config = dict(
    vocab_size=14235,
    activation='swiglu',
    bias='none',
    grad_clip=2.0,
)
Each number is 128 + 24 x the weight over its row's rms, rounded and kept within 0 to 255. Layers, rows and columns count from 0. Numbers have three digits each. The size before them is the row's rms in percent of the matrix's.

# layer 2 MLP up, 1024x384, rms 0.09, rows 1008-1023, columns 256-383
100:131106135139172106127100124119147099111138131134123146115151111125133124163145147108123146153158166158099115147104116152146101135107128138155113139152129113122111089129108122133114127108171144130157126092089112152162143119135150118187111143128093150138126099133115144163098131141158120118170108091138157121131124146116118125167094125124132169099131145104132144120109114113136116141151
103:109138110132083135107154139104146202164160086152178174148152118164183120109133129133099147108122115141048118119093128171137139140138133131152152153111151118125113138149083128098121139134133142119104167133106082118111128148130118121083123169095072145127132147085100111089125102141106136130132107152136115144099146153126146109115096119112124177103098121099091139104132154171122130124145
101:152109181095132095126151151134132120138105101074089113137112116140082154093109139175074156108110125140143137149131147147149109116143135097090152139146079155109096091138136160127112108137117178111163157112148135101142124108169130117112117102148159151116131137131135179092140101104143123125177110099132143109148169127103140112097117138117140146121109138136107115113136152149114096141102
109:164142138136146154099153082139110154139129134159126113145128108139153138160153135114181123124147085115107150124129142098142128105131126164140165161164103107127131127097145142086135121146130136136118116127138108117104136124161137153151120140123131140113109095171073163164173147128139120047140110143140085123118165188148137144143131167119137156155117144119097159094136115144108122134129
090:098181144139127088115106126138151199111092168114139051172076157151145092106120106157116169106165146122168136114157121149095114154129152120130080122120129110172142120138111134136106106121114091159123129120140157121127130106139126109141114090124129110135152112131125159081132073146118160137151144137137092146132124154165101120114127144141142154140100120177149110093093121165135117117109
096:185133142107147125140165134103107128155049122151185144147108146170099133181136136131089130129073141195120122127140106106177133138092124149117124109137146110149147111143130131124155112097097140128106132109125109114111162140128150146152159114132162084108138139107087139121139084156130120118101111131162155089165193131115101137114166127169118097089133131139126108149111120122157139109125
098:146166147108146123093122116140128169129105119133151137178099121140147082132135140153124137154140143140159138146143177126144122159105137130124158171109122137140104109108126134103121131175136157142170177136112127105159134131119102124148179129132148124146133094131199115085125146149138120117119158118099135134129107057128110156098134141103163118145128093122129104147143142113156096166131
103:118060132118117141103151130115148127138120108159152151150091144146125132157117114142168121153090108160126140100129117084107126103107119120045090111124106098154111118147125145109117126189115165109116123158141141159126105185123099085109132110152137128121135128118124136116089106134113125133102162127109118128145061170098128159126129140132093173135131106164081117093141136174106144096100
092:126107129129097100111103146149148132139101140145129142133090115124121117111106128120097115141101127169105158138130131156137107091129148121110118112126105117131093111140139132111194139137067119136087129125129167135130130118167158131115092101123088136144129140130160148149100161138101107112107088117141121128114123124158089130133133130171159139079135134116124112133116107078133154159095
094:119131099101155153128144133119088141118127176098116109106077155126148114104117145073102089101131093133104128118116133148113123152115109115114184155139124109125159093111095149158161149116175175171098123102084186105130100142148111122134102094162100112120077121128120118129140115144131120117155129152127137153169140101093106145105149169082134133087072115124147119150100089146151153163164
088:102113132149107096093159116100106144104133116133073136123115125109151161140115128128127115100082147117101121170154129128104116106150140131103086121167145122132069112114135092132138065096098166099171150111077126163079113146131087092124123128151118157074109131146123130113145144139121165096163117133077160126130119086093111097140123190112137143118113115140125120128110127161126150098103
102:142137128125101122133129137153088112101152100110170151131119193154127144131106119175139087144170128148183177124132146115111131144102168101114116090162087152111098114092152148121104113124139144112144111109127165106129145112141143122129140087124113121121116127106159142117182154111108098126150125138175092148143138133136124137111176142172145083139127100119167130081113122087140114124145
102:090135126163130116141151145123125154162141117147132124084125075145119068113127136118126133105130103155132062136131136090133097166106122101126112153150119203074137117094144093136114143144095137134115121117111109123140180124161132084107140112174141111145171114141103106118163125105143106113137109143139118110120129120144161152160089131077122139138065141108073103121116123153136138157132
099:120134154193112134123130133155162137092061123122179096118135104110147116152155147132110153089137108122058171084116141140121117165124121143153127146150138135128136149153162127121151132118128111113132141114148117160141126158092133118174099140123104122114161139147137129094143105102114159106124094129094126144129114118137054102175139119103117118119145133088132100140122118127110083142127
098:143085112173105109115165109128174144114121112163074109130108097179110163130118102103113122141119139120115159117162132155147121154152119116150163134135125095143104097067112126129143141151132137117143128127127175055155119130120115104116177162145123105172134116126106172102108180118141126173143132106132141153180165114124112109172117151104167145128143115136103135150134067113119126166128
110:107142111159120124111145097133182128109078155097109099104093135128102096132123100090171119148146124134121126128126109104124147169076155123089122158154168113137122130173116177119127145083133145124130176092128139129132131118140088029101130160121142127172130130172120114091116128129148117115115130114145120129084114123124100119144117127115173140101142085138170150136136143135081152115114